Weights of a small transformer language model: vocabulary 20006.
Each number is 128 + 32 x the weight over its row's rms, rounded and kept within 0 to 255. Layers, rows and columns count from 0. The size above them is the row's rms in percent of the matrix's.

# layer 2 attention key, 320x320, rms 0.0616, rows 213-234, columns 0-159
size [ 43  42  39  49  43  41  44  41  43  42  43  41  48  42  42  41  44  44  42  45  43  41]
[[102 158  72 158 109 126  87 160  72 144 110  97 157  95 131 159 132 110 104 124 128 147 103  96  98 109  94  97 107 116 140 123 127 155 117 152 166 117 120 109 187 157 119 104  99 133 167 110 107 119  66 150 188 167  86  87 102 146 135 121  95 111 160 178  90 161  57 124 122  88 139 149 119 165  86 135 140 139 173 165 106 189 130 130 127 120 126 147 159 114 130  69 180 120 139 121  87 111 157 168 146 119 133 152  86 125 105 101  54 157 107 131 170  82  87 173 145  78 211  67 165 114 206  95 117 152 112 168 139 123 149 162 152  70 126  93 137 131  60  55  71  88 157  88 192 113 160  99 115  77 146 116  87 120 127 120 113 136 124  88]
 [146 150  98  87 174 174 152  82 169 149 135 136 112 142  99  68 120 119  84 166 143 102 101 122 151 148 171 133 139 152 105 166 119 172 149  94  76 109 119  71 148 132 151 111  53 109  99 191  87 145 110 142 111 108  98 174 165  90 160 148  89 116  99 100 160 138 123 169 109 154 112 119 103  81 171  95 114  62 115  90 139 126  89 101  74 129  63 123  91  91 107 119 105 128 124 119 114 243 100 151 150 106 153 136 121 132 102 149 122 122 125 144 130 141 128 183  97 121 101 156 147 205 111 141  88 133 107 132 177 135  89 167 110 137 118 143 145 122 127 101 126 177 148 146 116 132 126  72 133  46 129 114 119 142 104  76  54 113 116  77]
 [152 132 123 149 173 136  79  73 171  87 130 101  92 146 137 158  89 120 107 169 144  85 151 141 204 126  84 119 127 117 125 182  81 166  79 106 149  85 201 126 144 221 102 142 174 173 151 134 139 110  99 167  86  94  70 116 103 128 185 118 140 106 125 148 205 130 153 107 185 111  87 210 178 157 166 115 164  76 131 149  67 107 132 142 114  91 137 148 157  98 149 127 135 106 126  86 128 145 135 126 155 135 141 115  94 180 126 122 125 137  68 139 122 168 148  92 102 148 125 146 126 107 170 149 109 149 116 172 144 137 139 111 153 118  65 159 153 177 181 138 106 115 142  79  97 120 160 145 141 110  83 125  97 183 139 115  91 156 141 178]
 [158 138  94 121  87  96 110 172  99 182  63 143 120 109  73 135 154 111 108 122 201 115 144  95  83 189 141 129 163 123 120  62 145  63  72 186  94 149 103  53  88  78 143 128  77 116 107 120 128 173 147 126 171  90  76  75 114 175 135 158 118 129 119 114 110  96 123  97 110  74 144 123 126 101  87 104 149 159 154 122 154 134 152 134 123 131 119 118 123  78  72 103  45 151 118 165  97 136 103 118  89  66 106 167  99 114 176  87  78 154 166 117  91 149  94 119 124 102 172  93 131 172 101  90 139 122  95  96  85  89 161  79 150 107 126 108 151  76 162 106 101  91 118  84  99 130 102 156 104  77 149  98  44 173 112 128 131 109 171 101]
 [162 104 135 106  98 127 154  69 110 170 169 131 198 120  95  68  94  83  90 156 107 129 120 204 123  92 103  84 153 149  96 149 116 105 131 167  93  81 129 148 116 166 147 185 164 196 117 156 105 169 107  98 114 158 119 136 135 167 134 122 109 124 136  78 110 123 147 166 116 150  77 100 117  91 194 165 104  61 101 127  66  85 160 107 100 119 135 106 138 140 118 137  99 120 101 147 151 178 101 131 157  99 139 169 122 166 158  58 143 122 172  90 133 155  79 127 147  61 126  62  95 140 143 157 138 116 107 129 152 135 112 157 114 168 108 149  94 137 123 160 114 102 184 163 145 161  98  82 172 131 128 183 131 164 146  79 124  99 133 150]
 [166  88 149 124 173 139 130 100 103 149 124  89 115 155 113  69 115 123 136 137 159 128 103 113 110  96 133  95 113 138 166 107 129  92 122  86 101  76 145 110 138 174  74 161 105 104 143 109 140 156 152 107 118 120 147 100 153  88 119 103 128 103 124 141  98  98 183 102  92 119  85  88 133 103 128 115 140 163 127 152 118 144  98 167 164 159 105 138 116 124  96 162 104  98 156 175 161 117 146 134  94 131  91  89 137 147 139 108 193 109  60 159 161  65 140  98 135  94  47 124 117 102 125 107 165 153 155 137 124 119 115 136 178 166  66  29 185 153 126 134 176  47 105 128 148 182 176 145 138 166 122 149 188 144 114 180 172 100 152 207]
 [155 106 137  82 163  94 190 170 136 131 157  81 154  91 139 145 160  71 136 135 114 107 106 111 112 164 122 110  88 122 121 160 196 132 148 113  83 135  73 114 150 141 131  56 146 136 153  92 154 113 160 134 167 139 179 127 150 132 108 150 117 115 172  89 130 102 175 112 152 141 101 103 146 168 146  59 142 151 120 108 121 133 187 103 168 127  94 145 105  79 170 174 186 179  90  93  58 146 105 163 114 128 137 115  77  30 126  86 124 126 155 105 113 154 124  83 113  98 111 148 142 124 106 115 125 171 122 127 112  83 131 138 112  62 152 129 119 177 168 176 160 119 162  90 127 119 177 196 104  82 115 134 115 154 114  94 104 129 137 136]
 [162 121 140 155 108  81 135 148 168  93  74 140 160 130 132 141 117 174 226 103 105 147 175 103 175  91 120 109  93 117 142 222 131 142 128 148 108 132 108 124 113  91 111 109 136 163 178 144 175  96 136 104 126 107 124 135 151 141 166 145 149 106 132  69 109 124 165 107 183 140  83 110 165 132 203 174 118 159  95  89  80  80  86 154 118 168 160 124 143 113 126  89 105  99 172  92 179 167 129 120 124 166 135 133 137  55 109 166 112 204 170 121 126  83 119 100 133  53 129 114 145 163 190 100 128 170 150  87 129 117  82 101 137 103 155  96 173  93 131 106 115 113  89 145 153 118 136  88 111  98 143  85 110 118 153 113  89 136  89 117]
 [113 137 140 163 104 105 114 115 108 153 169  95 109 133 126 137 131 124 153 135  88  97 119  75 150 113  80 141 100 117 127 133  94 119 132 157 182 148 161 137  20 184  84 120 171 157  67 124 160 103 137  81  80 144 157 123 154 123 122 100 157 153 138 122 187 150 173 204 199 189 193 107 153 122 122 120 115  86 141  92 134 157 167  78 183 137 138 154  63 124 162  64 147  53 125 123 156  51 101  65 138 155 133 120 159 147 166 109 105 138 117 131 161 123 159 107 167 142 131 177 167 166  66 159 102 115 121 127  85 107 125 144 138  81 169 130  85 155 121 101 137 118 153 127 186  72  99 154 141 156 131 120 156 139  87  93 118 130 146 138]
 [144 120 133 189  72 118 129 148 145 188 130 134 123  90  95 110 138 110 153 143 124 128 140 172 147 149 129 170 150  65 104 136 140 127 118 156 154 109 223 137 131 121 148 162 143 130 145 107 133 119 137 133 149 111 100 110  84 159 154 174 207 178 124 128 115 155 122 141 151 140  89  84 168 143 108 113  47  88 143 110 148 136 129 155 110 197  99 150 102  94 142 101 153 121 144 115 178 123 114 134 127 142 161 119 143 138 108 124 174 169 145 153 126 107 185 150 102  98 153  93  93 122 102 131 142  87 173 105 171  79 114 145 173 152 225 123 148 171 126 208 116 202 145  76 127 155 135 145 126 135 158 145 101  76 121 153  88 128 126 133]
 [167 135 157 138 142 118 161 157 122 132  89 174 120 197 138 111 112 153 109  82 106 103 138 129 143 103 165 155 122 157 171  54 157 123 129 187 151 195 135 176 115  46 138 150 124 163  80 189 110  68 155 100 124 110 151 128  87  81 173  73 154 124  94 138  81 170 123 184 136  92 101 142 124 112 129 116 112 120 131  77 162 133 121 187  98 140 191 116 139 106 140 180 129 119 127 145 100 153 132 102 117 204 112 128 155 125 119 161 132  71 155 191 123 164 124 165 147 128 154 139 164 156 117  62 148  82 145 157 137 127 145 122 157 167 127 126 117 110  62 141 214 164 162 106 107 123 135 163 122  73 127  89  96 166  87 109 132 119 144 123]
 [142 110 145  96 133  85  81 153 141 131 129 142  82 123 121  88 125 113 134  93 145  93 127 127 155 114 126 146 115 108 132  90  87  99  86 153 100 146 128 157 150  74 159 126  87 165 133  82 134  56 155 117 104 106 115  70 148 148 120 124 126 114 137  95 131 128 141 132 146 140 163 147 155 132 200 141  75 176 111 137 137 111 144  52 134 109 150 115 168 110 103 188 165 103 159 129 110  94 155 110 126 130 124 174 120 128 121 162 140  74  87  99  85 130 129 175  74 215 118 123 159 151 113 146 171 172 125  39 151 158 138 140 123  96 112 146 136 155 100  94 110 162 126 143 126 118 148 157 140 105 116 113 127 126 115  87  97 134 111 118]
 [108 166 126  98 119  52 148 121 127 171 118 166 105 137 129  37 134 168 187 146  52 116 107 155  91 103 110  99 114 152 143 142  94  87 193 139 158  74  65 158 110 122 138  21 175  75 103 144  78 151 117 171  88 164 114 142  50 126 112 105 157 117  98 133  88 127 162 125 109 148 145  78 103  85 126 122  98 104  73 141 105  95 121 106 101 121 204 101 107 145 102 117 115  77 148  78 113 129 162 147 126 118  95 119 133  92  97 160  89  99 113  94 135 147  87  58  71  97 138  91  81  93 130  89 137 113 100 150  93 137 121 132 110  99 152 121 136 121 126 123 176 129 151 129 136 132 137 104 179 150  77 108 140 115 137 151  90 143 109 153]
 [151 195 163 165 139 123 124 139 120 167 116 160 123 138 113 174 109 142 133 157 151 109  83 102 158 160  96 118 140 150 194  62  76 192 179 113 127 160  97 118 105 189  87 152  94 102 107 134 162 125  96 106 136 104 154 131 116 110 132 137 156 131 130 180 155 183 135 131 151 180  70 163 107  89 100 126 165  85 154 117 135 104  73 178  98 167  40 140 179 145 141  92 176  94  91 103 129 116 154 146 143  96 136 187 142 128  87 144 139 168  96 101 126 145 165 160 170 100 141 118  98 113  58 162 152 148  75 133 142 188 143 196 134  49 120 129 117 177 140 140 107 137 139 121 156  89 150  97 102 115 133 155  99 144 166 106 153  33  95 139]
 [144  92 148  71 135 145  99 127  96 146 175  98  85 124 146 133 113 125 150 159 144 200  79 126 148 123 135 125 146  84 124 136 175 130 130 161 120 119 148  75 118 159 121 145  86 107 111 122 104 130  83 152 132 162 144 137 120 138 120 144 160 117 131 172 133 167 158 124 132 169  68  78  80 134 148 131 175 198 130 142 158 125 180 127 142 176 159  49 174 115 172 102 146 194 180 184 127 146 131 117  82 115 156 113 124  73 136 126 171 119  89 108  81  90 153 110 116 134 113 154 140 107 109 119 120  61 176 135 179  70 122 120  72  83  63 114 100 113 186 213  87 162 109 162 108 114  88  99 131 124 108 154 164  83 185 175 134 173  95 141]
 [152 128 158 119 142  78 166 133 138 145 120 141  89 110  32 143 111 131  87 148 121 107 127 169 119  79 120 116 135 125 148 163 131 147 185 127 137 116 145 163 129 139 135 128 132 183 144  88 153 179 150 119 143 125 173 140 153 112 115 157  98 100 159 139 161 133 176 118 157 195 205 161 127 109 184 167 108 134 164 151  99 120  93 124  94 101 164 113 142 179 119 153 152 139 119 157 132 146  81 104  58 169  98 111  86 154 100  90  95 111 132 173  85 103 100 129 130 172 114 145 126 133 132 111 145 127  77 129 137  49 153 138  99 166 157  84 132 195 149  65 161 111 122  91 127 144 134 105 153  93 162 137 132 161 114 151 119 120 115  87]
 [138  67 122 159 156  86 145 143 126 112 148 166 173 139 168 146 117  82 102 100  85 184 148  82 126 176 126 133 210 109 135 107 152 107  86  84 150 141 147 156 132  60 124 129 102 116 176 139  81 107 102 122 125 116 190  89 116 112 144 164 159 135 182 176  79 100 107 143 117  92 172 176 134 159 140  91 160 188  79 128 186 182 157 140 175 133 160 163  89 107 106 134 156 177 109 138 125 192 129  96 126 172 149 151 105 150 178 112 126  96 120 145 140 100  88 106 160 174 143 164 155 141  76 143 109 177  67 116 169 172 194 156 168 114 111 109 167 109 176 141 137  60 149 129 106 127 109 145 111 123  91 115 143 127 102 139  95 136 141 141]
 [123 142  56 132  95 151 137 133 129 115 141  98 149 103  95 115 100  85 144  71 142  93 124 124 133 136 135 189 109 118 148 151 154 118  77 100  98 125 160 134 132 163 159 156 126 103 140 125 118 129 145 128 144 131 128  99 108 123 154 162 124 105 123 120 107 117 130  88 156 111 143 126 134  96 109 151 124 183 132 123 132  86 110 156 124 149 128 134 158  87 160  89 116  86 148 132  98  99 138 119  99 143 139  64 182 138 102 113  83  56 144 113  74 117 125 143 153 125 123  92 110 210  97 108 159 110  98 133  88 153  85 136 154  31 102  51 156 161 146 105 121  89 153 133 167  99  96 140 133 113 120 111  65  97 128  96  65 151  93  98]
 [109 110 133 161 133  90 171  91 173 149 172  99 104 142 125 105 117 132 128 151 126 102 122  95  68 119  98 147 161 129 188 130  66 153 147 111 157 138  79 162 128 118 129 144  84 129 116 103  87  97  94 165 113 128 151  48 161  91 162 116 123 198 122 167 132 147 116 154 144 138 158 160 156 107 154 116 158  62  85 181 130  99 159 143 112  59 124 121 145 147 128 167 105 156  74 112 128 154 145  66 102 157 213 148 144 170 146 149 135 110 120 139 146 114 148  42 106 137 135 127  78 142 147 145 165 115 180 136 119 118 110  78 184 140 133 149 125 141  71 104 152  59 157 165 161  98 124 145 137 100 141 177 122 186 117 179 105  97  84 118]
 [111 131 180 118 129 109 106 103 103 133  97 113 105 150 121  89 105 124 162 171  92 139 134 131  44 124 173  76 138  91 189 146 153 207 117  92 157 124 123 163 165 155 118 143 122 115 128 113  98 127 167 114 101 143 154 109 187 167 121 134 118 117 110 148 128 182 188 108 119 120 132 128 139 157 137 104 142 141  95 180 125 178 143 125 140 100 137 142 141 119 126 172 158 149 151 135  97 170 157  82 153  94 140 145 118 123 150 121  99 160 121  97 194 118 126 120 135 117 199 117 164 161 129 151 136 137  66 137 160 107 156 170 156 178 166 118 126 116 162 160 101 108 173 166 118 120 196 174  96 131  93 106 107 151 173 115 133 202 133 155]
 [ 99 100 140 158 126 168  77 138 156 125 156 107 149 108 135 178 176 136 126 159 177 151 137 112 157  95 104 151 222 157  96 113 126 152 162 163 114 180 133  67 184 172  95 190 105 123 121 163 132 124 167 115 147 126  96  98 153 127 151  68 119 120 134 132 119 132 121 143 108  84 104 156 152 210 172 103  87 118  92  72 105 132 136 154 176 109 142 150 149 100  80 164 164  94 146 105 103 203  97 133 137 141 137 133 108 114 110 162 131 172  99 117 146  82 123 153 162 146  65 144 112 139 117 144 116 130 170 147 148 111 127 158 109 106 106 114 113 200 154 142 144 160 156 136 190 132 171  87 127  99 158  78  68 169 134 136 126 101  95 175]
 [147 136 171 120 130 132 124 152 113  90 109  97 106  97 146  75 185 169 134  96  65 133 102 162  93 150 117 119 170 140 145  85 138 152  81 122 153  70 137  94 145 131 106 178 158 104 190 144 149 126 170 120 132 172 164  97 102 142 145 139 117  80 123 161  71 107 108  91 136 193 106 143 173 109 138 141  87 205  31 117 173 147 192 138 130 187  48 141  99  93  89 113 185 119  87 136  67 156 161  93 148 126 171  94 132 153 141  95 125  74 106  62 131 170 113 135 149 144 122 101 161 157  70 144  90 166  80 166 119 137 208  73 168 148  61  71 109 116 111 186 164 112 170 177 163 154 134 126 113 144 122 120  96 154  83 157 153 119 176 123]]
# layer 2 attention query, 320x320, rms 0.0563, rows 214-234, columns 0-159
size [ 50  50  59  54  51  56  50  49  51  56  48  65  56  58  50  55  48  55  56  50  52]
[[131 147 135 112 117 153  92 116  52 157 139  77  75  88 142 105 131 138 110 105 118 128 100  97 149 189 119  98  40  91 129 121 119  88 128  49  80 106 113 149 108 121 139 149 172 156 143  45 135 123 105 128 122 142 155 133  94 152 104 138 190 144 132 119 172 146 161 100 152 164 131 131 133  82 111 105 107  99 133 130 163 132 140 104 128 120 119 115 175 133  85  80  84 108  85 145 105  87 148 118  85 114 143  68  71  85 163 133 142 135 102 151 159 186 113  79  66 106 129  86 166 119 129 114 133 171 109  86 125 129 139  92 145  12 127 102 135 125 147 123  90 104  59  86 137 105 139 202 120 141 231 146  95 109 160 126 123 119 149  92]
 [144 157  78 129 131  58 158 134 125 142 117  89 101 110 151  91 124 152 188 145 124 212 122  94  52 160 119 172  55 110  98 130 158 118 191 111 168 143 147  93 129 105  66 102  64 157 143 113 126 123 173 119 146 120 167 206 205 169 102 136  88 157 148  88 148  84 147 152  86 116 103 133 162 127  91  71  86 137  76 118 134  97 140 128 109 148 129 109  90 150 165 126 123 115 146 134 147 102  88 149  76 130 145 164 123 144 122 136 139 138 111 123 108  83 134 177 204 105 136  95  92 165 188 162  86 121 188 157 153 100 101 154 143 126 155 205 129 112 124 177 121 179 120 133  97 113 145 121 109 114 128 149 121  91 132 142 172  81 181 124]
 [ 61 116 181 121 120  66 190 137 114 129 107 153 128  92 106  59 132  89 107  60  95 141 101  96 112  83 177  97 100  84 141  86 118 149 194 101 157 109 139 169 116 108 104 148 185  83 119 111 114 151  34 108  65 157 138 140 126 112  97 176 139  87 158 187 106 139 110 164 129 123 108 133 168 117 203 157 121 142  94 139 111 142 116  96 167  58  78 141 171 131  97  99  95  91 116  81 108 140 128  91 152 163 139  98  99 141 100 136  75 138 114  48 176 143 130 135  90 157 104 154 133  71 163 159 111 165 106  82 128 118 117 174 116  83  89  93  98 153 134 148 150 152  93 139 164 157 144 150  80 135 114 140 135 177 118 136 142 135  97 118]
 [ 86 105 120 148 140 202 101 113 185 158 216 128 119 137 124 131 109 129 168  72 119 124 125 172 130 197 127 169 177  40 160 128 142  93 137 132  88 141 120 100 101 103 138 118  91 130 107 152 143  81 167 126 140 145 168 116 135  85 151 144 129  80 143 118 116 171 180  80 113 114 143 148 147 121 147 115  50  83 139 159 152 129 128  94 117 128 109 146  49  99 124 146 160  61 136  83 175  86 121 165 128 137 133 129 179 114 109 178 129 118 106 101 106 115 166 190 207 129 161  73 142 124  73 155 113  96 183 146 130 134 120 155 192  96 146 133  87 160 115 111 133 111 127  26 190 126 134 160  97  91 109 127 148  67 138 120 121 114 156 170]
 [152  57 129 168 103 163 127 116 158 137 118 222 108 188 148 102 121 163 134 156 124 137 116 131 120 118 138 148 145 128 110 125 103 165  67 124 151 152 129 198 185 115 143  90 150 113 185 148 189 122  55 207 155  87  77 100  81  73 100 160 115 117 112 124 155 151 142 230  89 159 119 148 169 138 135 139 138 119  98  88 112 107 119 104 158 153 130 220 128 101 145 102 141 123  89  92 133 137 190 159 161 168 187 170 115  75 137  85 140 163 159 164 196 127 123 105  81 138  48 121 131 173 180 124 100  93 102 107 154 159 141 110 105 139 180 150 110 125 131 129 181  83  94 128 128  97 115 138  89 113  96 119  91 153 134  98 152 154  96 151]
 [107 126 113  75 128 111 140 128 108  93 134 159 145 153 126 154 192 112  74  80  69 158 171 126  78 122 128  70 151 142 137 103 113  84 108 170 122 130 134 134 153 130  98 164 159  58 175 135 152 198 128 137  92 171 120 108  93  64 122  99 123 151 162 133  77  99 119 116 145 103 160 133  52 119 111 140  67 123 102 141 134 105 116  92 140 127 149 157 153 126  98 145 132  97 167 145 124 166 134  92 115 139 113 108 134 132 149 150  33 127 114 126 132 105 136 127 114  90 153 122 139 151 144 119 141 100  78 111  79 131 129 153 124 203 137 112  66  62  94  81 141 164 123  66 151 159 141 124 109 147 101  64 149 152 108 147 177 127 106 116]
 [139 130  58 163  83 136  82 125 145  92 142  94  84  93 158  91 126 113 167 120 163 119 102  94 111 154 117 154 135 104  75  92 106 137 113 134 153 148 119 101 170 131  96 119  69 144  94 129 115 120 135 123 121 111 107 113  68  71 116  61  87 151 165 126 123 103 137 107 136  96 126  84 132 131 115 126 154 193 123 141 195 115 138 134 197  53 133 130 100 118  56 141  66 137 107 145  63  79 101 116 139 101 116 154  69 131 141  78 140 133 109 128 152 103 129 139 206 150  63 100 109  87  78 124 120 110 151  98 176 134 168 115 126 146 101 129 124 149 140 111 112 117  97 170  72 151 121 144 113 153 108 104 100 146  77 155 152 151 123 128]
 [142 180 116 119 117 132 152 116  69 143 125  57 104 190 135 141 114  78  84 129  98 115 195 102 120  82 141 164  61 120 142 142 129 116  78 147  60  94 106 139 164 131 208  81 136 144 157 156 130 147  99 126 158  79 150  96 146 161 143 128  87 146 113 144 162  83 110  85 105 192  93 120 140 168 121 110 148  97 108  97  79 125 145 145 125 127 166 103 160 151 141 136 122 137  87 103 100 129 148 168  93 142 157  79 153 115  89 147 207 116 106  95 104 142  93 149 131 137 128 104  96 128 139  93  98 123 105 151 123 124 117 146  72  77 113 118 123  92 121 167 147  76 117 104  79 107 119 144 155  99 171 120 124 125 176 107  85  96  68 207]
 [141 116 121  65 187 130 165 127 135  89  95 122  99 145 104 100 111 109 230 153 160 124 142  77 156  86 143 128  85 178 113 107 110 140 147 153 129 154 107  98 129  38 129  96 150  92 122 124 187 124 136 134 154 144 126  88 185  84  73  82 106 125 133 112 149  76 127  97 189 104 135 124 163 116  87 140 143  60 125 103 121 106 101 101 162 117 140 118 130 141 152  61 136 188 107 119 106  87  95 155  71 134 170 159 115  89 119  85 142 145 111  94 134 153  89 113  99  99 110 127 207 165 145  79  59 101 198 141 164  75 139 137  96 200  90 106 106  78 173 128 129 154 137 158 112 130 124 147 110  76  96 100 135 156 109 127 141 189  95 115]
 [111 120 145  96 147 115 119 104 123  86  68 173 156 138 169 159 150  83 168  79 177 135 122 146 131 129  87 134  66 240  92 140  88 129 139 126 110 108 151 167 113 109 158  79 177 144 103  93 147  97  80 149 132 141  80  88 143 154  88 140 132 124 123 128  92  92 170 133 184  98 154 121 107 145 165 115 102 165 111 150 168 121 115 163 105 139  72 142 124 141 138 145 123 143 146 189  85 137 136 101 120  88 134  78  95 149  48  53 122  97 132 132 129 118 140 128  26 170 118 138  82 134 200 102 120 131  63 107 133 175  97  79 110 103 120 130 121 129 105  90 116  82 177 209 109 118 121  98 156 148 122 102 149 108 135  98 121 133 104  95]
 [ 83 159  99 124  99 126 114 122  70  99 134 154 103 117 189 101  47  84 161 137 105 112 107 150 117  89  95 138  26 140  74 150 158 117 161  84  83  91 112  71  82 151  94  82 136 113 120 139  95 119 108 133 152 120 142  88  80 137 164  93 109 183  90  70 152 187 144  66 154 172  82 119 102 109 157 140 163 186 123 134 113 121 101 183  96 149  60 101  98  79 116 122 116  74  64 115 129 119 139 164 122 149 170 147 181 136 132 168 106 187  98 123 132 121 140 136 135  93  87 118 101 148 105 131 111 124 125 181 135  80 174 101 103 146 190 137 130 144 131 144 148 152 118 123  89 108 139 110  92 154 156 141  96  90 120 158 127  76 134 133]
 [113 137 115 109 117 158 108 113 101 146 148  97 104 139 169 130 110 110 103 117 115 111  88 170 144 110 108 122 131  87 129 119 122 134  99  92  86 164 124  97  87 210  93 146  81 174 165 161 123  89 134  53  84 107 128  92 119 143 135 124 135 154 101  92  86 114 100 138 101  82 128 123 133  88 158  96 144  70 141 122 109  78 140 135  50 138 148 168  82 132 142  85 135  85  85  67  97 130  95  73 124 115  90 113 138 152 104 148 104 163 119  95 122  78 142 144 140 131 168 138 107  51  49 139 125  71 130 110 154 120  87  85 147 146 193 170 101  98  95 181 106 131 129 108 119 123 125 119 132 107  94 171 140  77 110 117 117 100 114 101]
 [137  82  99 141  40  89 108 145 164 108  61  93 102 103 123 132  90 133  32 145 159 131 101 103 128 133 138 117 150 106  77 131 161 124  70 128  76 155 171 106 159  63 107 102 164 119 114  95  93 128  74 189 127 103 144  78 120 142 114 136 122 161 160 142 105 122 109 123 126  92 137 110  66 139 136  90 107 153 148 108 124 116 188 136 120 117 110 121  91 136 122  75  46 190 160 189 117 193  85 128  85 118 102  78  86 146 134  74 204 133 142 156 144  97 103 108 104 151 110 119  84 158  68 114 175 130 111 102 114 136 123  85  61 135 108  86 104  66 131  90  95  83  88 116 143 137  76 187 136 134 151 102  89 128 105 169 121 117 103  87]
 [159 169 123 158 118 174 148 165 155 109 108 108 137 106 139 124 132 117  91 135 130 109 163 145 121 173 177 124 177 137 126  77 117 144 121 102 147 162 104 134 157 128  76 103 145  51 179  82 133 153 153 123 144 136 117  87  97 101  92 114  62  93 190 172 155 136 132 109  93 108 125 143 110 190  93 133 166 142 116 135 170 140 145 130 149 132 105 154 165  87  65 125 117 202 121 119 130 159 108 140 146 130 142 138  68 137 158  89 134  70 150 132 179 138 128  85 108 136 137  95 183 122 143 134 122 118  73  81 110  78 129  66 129 171 133  67 106  83 141 102 164 105 160 105 100 154 177 129 147 166 112 104  91 169 126 100 130 126 132 123]
 [123 136 172 127 156 161 103 148 132 117 136 100 147 155  67 145 130 115 168 149 114 161 114 100  87 173 119 164  95 161 115 182 146  45 126  58  98 101 124 101 113 157 102 149 129 149  86 133 170 188 151 135 144 118 106 126  79 162 166 137 131 126 129  82 116 152  56 121 146 119  88 126 201  97 176 152  79 158 105 150 100 133  93 116 135 132 162 151  74  96 133 129  50  88 109 148  90 128 113 134 108 183 106 137 198 132 127 109  92 166 118  57 151 112  84  94 113 127 138 142 123 134 145  99 157  90 157 124  72  94 191 145 146  78  83 124 148 116 143 181 103 161 129 136 117 114 138 139 125 116 105  87  88 114 131  67 136 129 203 131]
 [127 169  91 152 117 119 178  92 176 114 138  79 116 178 137 144 183 153 116 118 159 100 129 150  96 105 220 158 128 132 184 161 104 159 131 158 116 124 121 164 202 180 143 139 185 126 174 101 114 114  84 149 130 134 151  86 134 118 109 154 151  91 160 157 136 145  93 172 104 131 146 168 146 117 144 131 187 139 129 127 152 115 103 133 146  78  87 127 185 138 154 155 180 114 142 194 128 159 165 148 113 111 112 114  98 148 135 122 151 168 107 144 154 128 139 108 152 153  73 149 160 165 148 158 149 195  93 140 121 138 134 135 140  87 160 122 113 170 149  89 169 124 147  59 167 165 144 154 163 118 172 146 151 159 111 146 153 116 136 145]
 [172 141 179 118 159 111 149 114 174  89 149 106 147 121  94  81 141  64  86 123 165 119 128 104 172 255 183 127  90 141 139 138 111 133 150  99  85 157 132  84 193 114 134 140 127 147 107 160 118 184 142 141 118 103 194 118 113  74 113 130 104 145 115 116 177 154 134 119 133 111 133 144 159 149 150  81  74 102 143  62 138 171 111  79 124 168 138 156 117 140 136 136 134 196  72 172 145 116 147 119 112 106 153 155 138 123  88  94 188 115  95 123 141 103 142 124  80 100 155 112 129 160 117 160 100 110 179 107  77 126 113 113 124 167  95 148 119  97 180 157 124 111 170  60 105 105 141 167 119 121 163 142 129 165 102 139  64 136 109 183]
 [172 116 154 139 152 169 148 128 112 109 101 115 145 140 187 186 140 191 120 132 158 165 143 188 162 160 130 137 202 144 108 124 166 118 131 164 139  87 122 153 156 144 172 150 158 146 135 141 108 156 163 178 121 124 150 133 142  89  98 133 224  66 179 174 149 108 103 146 140  89 146 126 183 130 130 130 135 132 159 115 177  80 151 149 156 157 133 153 137 134 162  84 108 156 201 160 131 130 155 154  91  72 109 129 162 133 100 125 211 108 146 130 172 138 143 132 157 135 104 148 137 123 160  30 124 138 138 147 119 138 158 147  93 155 167 108 154 101 148 120 130 127 181  83 113 143 130 158 159  86 159 140 134  87 157 175 174 177 136 181]
 [ 81 151 165  91 132 147 118 104 130 175 113 201 132 142 145  97 118 177 131  85  98  98 121 180 141  59 135 100  90 140 209 132  98  83 127 107 109 105 100 111  90 153 115  75  77 143 147 181 143  92  83 131 114  99 114 135  82 114 183  98  64 155 114 112  90 146 132 148  87 142 158 126 110 136 171 194 127  88 109 134  98 124 130 133  83 135 106 218 167 133 130 213 156  75  82 120 210 133 118 122 183 133  86  86 153 167 163 155 116  94  99 148  98 145 123 140 137 150 109 151  87 123  96 108 174  82  99 155 136 152 179  86 161 155 139 130 105 172 108 111 154 121 107 113 192 106 120  89 105 190 156 159 154 157 118 161 136 108 173 140]
 [122 127 102 122 165 113 165 152 118  80 109 101 112  88 176 142  90 142  69 109 111 120 110 156  96 121 109 161 111 125 132 102  97 162 152 149  85 123 120 186  99 125  85 149 153 105 112 129 114 187 129 135  91 139 141 160 103 162 155 155  36  80 137  97 137  97 160 161 208  65 135 168 115  98 112 134 148 127  84 113  75 126 136 152 125 164  82 100 138 157 117 143 108 180  98 138 153 140 123 104  45 127 129 127 120 132 148  95  77  82  98 133 134 132 151 139 148 126 149 166  96 132  81  58  90 113  30  97 120  91 180 109 122 114 121 155 127  81 137 127  98  95 111 145 103 121  68 204  91 126 168 179 112  94 152 125 161 111 144 138]
 [ 93  75  71 161 109 164 126 145 155 173 199 117 197 214 111 156 137 103  97  85 132 136 172 135 130  48 171  85 114 165 191 174  83 143 163 155 116 147  53 165 139 166 136  97 124 111 164 168 122 145 134  90 121 134 116 116 108 106 140 102  63 194  88  83 150 133 137 142  91  95 132 145 137 120 160  99 159  46 130 175 143 147  98 155  99 123 171 180 179 131 217 126 128 120 126 139 143 162 161 135 165 157  96 109 131 105 162 152 126 123 117 124 134 163 127 182  85 159 121 139 133 200 128 113  99 108 158  95 136 106 121 116 128  92 128 187 167 149 129 128 150 170 142 120 159 136 101 127 112 166 149 184 136 144 177 140  94  93 127 176]]